Each number is 128 + 24 x the weight over the matrix's rms, rounded and kept within 0 to 255. Layers, rows and columns count from 0.

# layer 3 MLP up, 1344x512, rms 0.107, rows 1303-1311, columns 384-511
[[113 114 134 152  85 166 139  85 138 109 118  92 146 118 139 118 122  93 125 171 137 106 152  97 140 125 125 150 158 157 138 144 137 143 114 117 141 119 154 124 131 109 120 112  98 111  94 133  98 172 147 108 122 139  54 122 132 176 127 125 128 153  95 106 123 147 137 117 146 150 117 157 114 154 104 141 154 143 157 129 149 101 105 131 105 144 168 171 125 125 108 145  89 122 162 136 113 177 138 112 152 150 114 136 130 160 124 133 173 156 134 115 116 140 107 106  87 101 113 158 164 141 107 147 122 109 150 154]
 [ 88  81  81 145 140 132 173 155 125 114  66 123 140 152 122 132 154 117 152 125 159 110 121 123 163 105 183 135 124 125 125 126 166  77 143 136 132 127 152  92 128 140 168  81 109 135 150  78 109 149 127 147 120 124 119 111 152 173 136  90  78 117 145 115 179 116 120 120 132 163 133 135 112 132 157  97 152 143 110 153 130  81  76  76 134 106 140 146 149 124 143  96  94 141 124 130 167 122 106 125 142  96 124 129 136 116 135 133 144 137 108 143 165 128 145 153 163 151 150 109 146 106 176 138 130 106 114 138]
 [194 106 112 123  89 155 101 123  86 104 173 112 105 127 154 111 127 151 128 122 125 139 153 142  89 110 125 109 145 118 161 122 168 111  99 128 134 179  82 142 173 139 103 137 110 148 104 175 141 155 143 149 151 115 120 153 158 127 100 119 159 105 112 128 131  97 108 112 117 118 139  85 129 137 153 109 127 149 125 151 132 114  76 120 178 174  90 129 169 138  99  99 143  85 121  90 152 111 138 118 120 173 149  93 146 103 118 143  98 107 119 125 206 123 153 162 150 109 116 149 134  92 124 106 136 155 113 145]
 [149 124 131 148  89 170 135 134 142 161 149 122 145 101 136 130  91 119 140 133 104 115  98 123 133 138 131 122 150 117 132 125 136 119 121  91 118 117 136 167  98 133 169 115 136 108 107  97 145 114 148  98 144 135 181  72 151 119 139 149 135  90 128 159 128 126 116 116  98 116 168 103 160 120 143 131 117 104 135 132 141 119 129 167 160 141  98  96 129  96 135 152 137 136 150 118 127 132 120  78 149 142 138  95 170 147 104 118 130 112 116 156 148 143 111 134 130 148 124 101 124 134 111 110 163 149 126 186]
 [131 148  87 137 119 143 151 127  94 114 185 128 126  95 138 124 126  81 123 123 132 128 115 113 164 125 149 129 163 173 147 134 112 149 121 100 113 170 141  75 101 146 124 121 167 122 139  95 171 101 121 133 135 163 139 187 124 142 113 166 154 178 138 145 107  94 119 166 109 162  94 116 119 112 115 112 118 159 133 114  87 146 128 109 146 132  78 151 100  79  69 121  97 103 117  98 159 118 121 157 123 102 112 128 163 104 111 153 155 123 100 110 126 112 119 113 147 138 140  99 111 137 105 151  85 151 128 180]
 [166 158 171 136 176 112 145 119 153 126 143 113 161 122 126 121 145 119 115 125  82  54  96 154 119 125 112 116  93 103 168  79 124 113  83  90 138 156  88 122 104 177 146 149 153 133 139 131 119 102 136 100 117 171 123 156 100 131 123 112 159 113 146 104 114  85 122 132 183  90 146 150  92 211 145 176 149 141 111 131 131 113 133 182 137 132 104 158 151 135 129 183 170  98 144 161 103 126 116 101 113 115 144 116 122 150 128 117 125 149 158 115 115 136 103 138 158 128 160 125 111  92 120 142 150 102 107 127]
 [ 97 132  84 146 139 148 131 123 153  96  55 162 138  88 158 106 149  93 142 120 109  89 163 169 151 183 138 128 166 136 115 115 167 149 126 118 129 123 149  84 100  99 119 120 129  91 141 125 130 140 165 129 137 121  85 146 112 134  70 137 190 153  95  97 180 142 134 134 111 124 139 159 154 113 102 100 111 102 109 120 104 129  98 137 172 173 158 115 134 130 173 204 115 106 110 114 150 116 121 136 146 153 151 117 122 124 131  75 157 128 126 162 132 214  82 152 146 118  86 178 178 135  58  88 166 113 109 107]
 [156 139 157 120 186 131 144 141 125 161 121 173  94 141 127 171 107 101 135 171 135  99 136 136 125 137 112 164 141 163 106 118 153 118 134 125 106 101 160 142 112 125  98 116 141 115 100 125 114  95 137 140 119 119 107 179 127 102 130 123 128 141 110 108 161 114 110 107 119 150 152 139 130 142 156  76 108 153 123 123 145 114 154 152 149 116 111 111 127 105 151 119 151  95 148  90 160 146 110 100 108 133 114 109 110  88 121 139 121 181 166 166 144 130 147 131 144 143 118 137 130 149 110 121 117 177 132 145]
 [125 103 148 122 173 155 170  97 180 157 137 158 148 149 115 104 129  85 146 129 115 131 172  89 142 157 176 132 125 112 112 132 129 141 127 146  79 121 102 127  95 162 176 138 138  85  73 169  97  94 122 110 131 118 150 154  99 153 114 124  95  59 131 140 110 143 127 109 117 145 114 116 116  98 152 128 119 144 164 143 127 152 178  97 163  98 166 118 122 125 119 115 139 122 142 132 103 162 163 153 124 167 165 102 129 144 160 161 122 120 127 117 128 141 147 132  93 143 114 135 138 159 145 120 132 111 138 134]]
# layer 3 MLP down (transposed), 1344x512, rms 0.147, rows 1303-1310, columns 384-511
[[135  73 128  75 134 171 151 116 144 140 118  99 126 122 116 127 113 181 118 127 132 124 123  99 116 110  91 131 111 108 115 180 113 104 144 165 153 105 101 152 109 128 111 138 120 137 178 129 154 102 167 147 139 151 110 163 141 186 111  95 113 168 171  94 122 140 148 151 150 188 141 143 129 131  90 165 123 129 141 124 146 128 127 103 117 139 124 147  96 141 114 119 139 155 132 103  85  81 131 137 151 129 156 132 139  62 178 105 120 152 111 147  97  98 132 111 162 124 175 148 101 106  97 151 136 140 163 136]
 [ 98 139 146 148 115 104 151 145 107 110 128 135 152 111 139  90  95 104 134 134 113 102 117 148 124 139 159 148 102 106 115 146  69 135 122 161 131 116 120 153 158 126 139 116 137 122 143 150 137 163 144 127 134 134 150 123 127 102 121 121 124 140 129 136 137 112 141  96 122 129 133 142 132 117 119 131 120 157  84 153 127 103 132 129  82 107 119 144 159 143 119 171 135 128 143 150 131 126 139 135 128 115 149 108  76  83 178 182  78 175  93 124 153 107 128 146 147 119 136 175 136 113  73 139 100 144 167 107]
 [ 88 156 166 147 137 144 160 149 179 114  98 141 123 121 111 138 145 142  79  98 150 112 126  95 136 177 133 145  97 112  93 135 155 133 112 132 130  83 167 156  71 115 142 143 113 136 158 118 146  99 139 127 130 136 123 111 108 136 140 122  89 136 133 153 131 118 122 135 123 152 123 161 161  96 100 137 132  96  96 134 117 131 189 121 104  86 151 109 135 112 140 145 145 125 163 134 115 117 134 150  95 129 140 113 102 158 129 109 146 153 145 154  87 155  96 117  89 156 162 115 138 144 135 110 135 110 160 116]
 [ 97 149  85 121 123 104 109 114 142 110 146 151 160 128 139 119 150 138 160 163  78 100 129 103 103 109 120 145 118 108 171 152 109 113  94 152 124 133 103 106 142 139 108 172 143 146 145 103 154 127 140 153 111 116  81  79  97  82 128 130 176 195 134 153 136 100 103  96 101 141  72 124 166 159 102  98 124 137 110 134 143  98 102 146 147 119  96 106  98 125 136 103 129 132 144  99 137 136 119 138 108 116  99 128 167  93 117 124 137 138 104 143 140 144 158  81 134 104 145 148 127 150 139 159 148 133 157  93]
 [ 77  96 141 113 125 118 133 117 137 151 138 104 143 103 143 140 122  95  98 137 155 100 128 148  75 107 107  96  84 143  96 177 107 125 188 114 176 135 112 145 144 102 126 150  84 116 115 163  83 156 138 143 127 134 172 124 124 142 153 123 139 156 123 154 116 154 140 176 104 122 141 124  94 151 129 137 119 116 186  94 114 124 136 144 120 117  89 104 153 175 114  76 142 135 109  96 112 135 145 111 145 157 110 122 144 147 154 132  90 107 125 121 140 145 160 114 129 157 123 159 153 147 103  88 141 152 103  97]
 [124 126 131 112 115 159 114 111 116 135 111 109 123 139 117 109 144 139 115  95 170 164 143 141 117 158 123 112 125 154 120 162 142 128 155 140 131 115 182  87 134 113 135  89 120 133 101 114 126 133 119 110 134  99 112 118 138 129 153 167 104 168 150 132 153 127 115 123 143 170 132 144 131  81 134 103  91 118 105 135 132 145 145  89 115  94 135  95  65 131 125  99  95 147 116 108  97 123 122 146 136 137 110 125  79  91 165 162 146 120 106 120 121 129 177  83 164 106  84  99 131 191 141 116 109 101 101 132]
 [143 128 164 114 122 131 107 133  83 151 107 161 140 151 171 140 161 101 113 132 116 161 209 151 135 124 113 114 140 131 115  89 117  97 133 115 160 173 192  77 147 134 143 124 152  95 123 107 140 129 134 148 107 100  63 118 123 168  99 130 107 150 116 153 172 122 121 160 148 131  78 165 118 114 175 140 122 103 180 123 130 138 134  88  69 113 160 107 110 180 132 125 124 110 191  95 112  98 153 143 152 114 111 128 121  70 104 137 126 121  87  77 131  94 159 112 162 136 149 110 113 163 176 107 107 128 131 159]
 [140 124  83 112 101 145 120 140 133 109 172 153 129 153 159 175 129 118 121 138  84 146 100 162 105 134 128 142 125  85 159 160 102 129  94 136 108 136 128 134 119 137 145 133 147 152 122 122  90 131 123 132 173 132  90 127 116 139 115 169 112 140 175 141 141 158 110 149 134 144 116 150 133 146 108 138 151 156 129 122  83 127 157 112  99 158 145 143 156 158  85 138 123 134 107 115 156 104 159 165 161 114 112 125 144 141 154 174 117  97 145 136  85  99 137 139  76 132 157 103 123 133  89 187 146  90 130 143]]
# layer 3 MLP gate, 1344x512, rms 0.107, rows 1304-1311, columns 384-511
[[134 159 136 150 114 140 153 122 130 107  91 124 138 105 129 124 175 140 154 146 152 116 181  99 134 113 140 122 139 155 105 162 165 110 151  88 110 133 115 133  86 146 154 137 122  98  83 114 168 149 126 120  96 131 135 142 173 160 147 140 106 119 149 130 126 169 139 126 154 114 127 111 112 120 154 132 187 111 115 135 151  97 105 148 136 164  93  85 111 102 138 147 120 134 121 145 124 111 143 110  99 104 107 140 162 152  71 130 150 129 104 127 108 159 144 104 158 169 130 148 173 138 107 156 145 156  86 153]
 [156 143 152 168 104 124 135 112 157 105 136 132 139 114 121 118 126 128 170 104 155 136 104 120 134 100  93  98 110 177 152 125 122 139  86 115 151 105 115 150 108 151 114 116 140 124 121 120 141  97 103 125 129 139 165  92 127 145 139 138 126 155 151 100 118 159 156  88 139 112 120 162 149 118 111 149 117 103 142 154 136 158 177 142 104 173 113 136 163 139 127 178 118 103  98 122 113 135 148  96 124 122 102 121  81 152 146 114 128 131 141 109  81 128 141 123 112 106 139 108  97 151 163  89 104 116 126 123]
 [120 176 127 153 114 103 123 144 133 133 124 112 156 124 144 141 134 160 122 115  89  82 130  85 123 122 129  86 125 163 109 119  99 122  77 134 144 108 147  74 121  90 145 156 114  89 143  95 105 110 146 121 126 117 142 119 156 150 109 126 136 138 149 135 120 163 115 154 132 114 133 121 101 125 148 103 153 103 110  70 122  96 135 187  97 158 112 115 148 120 133 117 149  88 118 113 144 170 155 126 139 134 109 127 111 112 124 149 149  95 120 176 115 132 157 144 104 135 140 174 126 116  52 112  98 134 158 101]
 [140 161 141  72 174 137  99 121 120 102 158  95 160 122 127  91 111 140 100 148 119  90 109 124 134 142 147 118 143 155 147 144 180 108 146 115 139 138 140  79 185 157 122  79 145 121 144 161 137 101 131 118 135 204 149 160 146 158 171 125 167 137 137 150 148 103 104 113 148 144 111  84 125 134 119 109  76 109 139 145 124 143 146 120 102 156 156 166  89  88  73 144  98 139 127 142 146 127 125 123 161 178 121 138 147 128 109  84 156 103 114 145 122 144 156 146 156 152  90 115 122 105 121 124  91 100 131 172]
 [115 149 147 148 115 127 149 101 105  83 125 116 158 124 120 119 141 157 157 152 104  66  95 114 136 184 159 178 167 102 121  87  77 113 129 100 125 132 130 153 120  89 125 164 149 187 138 113 133 120 124 114 105 115  89 106 151 158 122 126 203  89  94 131  77 115 120 139 119  88 140 135 111 147 106 130 133 176 131 132  97 151 150 142  94 125 107 179 137 144 126 123 109 125 144 148 145  96  92 156 103 133 170  93 141 161  82 122  96 149 155 106 146 121 124 144 118  95 167 136 111 109 112 139 131 117 100 105]
 [167 113 147 144 169 130 121 131 139  74 185 126 163 139 106 121  93 126  93 156 112 176 113 108 122  87 155 164 106 145 100 152 138 124 176 142  96 163  77 139 128 129 145 147 128 162 159 142 195 128  91 110 120 129 159 128 121 114 156 141 111 159 105  87  50 117 135 119 126 144 134  80 136  98 129 151 133 159 161 127 163 159 122 133 110  83 153  83 113  82 145  83 151 145 132 125 111  97 112 107 147 101 129 149 123 137 136 124  79 119 118 168  99  89 206 162 145 124 120 118  54 128 135 181  84 109 168 133]
 [106 121 102 141 176 146 129  96 113 109 142 141 112 105 120 131 124  95 150 128 149  94 128 147 164 131 126 126 112 138 130 129 134 109 132 154 151  90 144 162 130 151 126 122 132 107  86 169 141  88 108 113 130 144  85 151 127 122 146 133 117 172 120 177 128 122 131 128 134 123 134  98  98  99 127 119 154 159 138 154 160 125 128 119 149 132 111  98 135 109 119 129 132 111 141 113 133 141 148  90 111 146 133 109 122  98 140 115 145 157 115 126 131 127 137 176 117 132 103 114  88 144 149 170  77 174 129 109]
 [134 156 142 161 131 101 150 152 137 129 119  93 110  94 105 104 122 162 149 145 123 123 153 104  96 123 122  98 127 128 120 189 105 127 129 148 135 110 116 130 101  98 115  91 159 116 106 117 166 144 152 156 119 140 109 142 138 118 156 120 126 158 132 119 143 127 133 146 128 133 131 105 141 137  73  70 111 138 114 100 150 108  92 149 118 102 125 178 108 147  96 115 132 126 131 119 149  95 153 125 147 154 110 138  84 160 115 146 138 118 126 179 144 110 131 112  85 120 142 123 118 117 158 127 152 171 109  78]]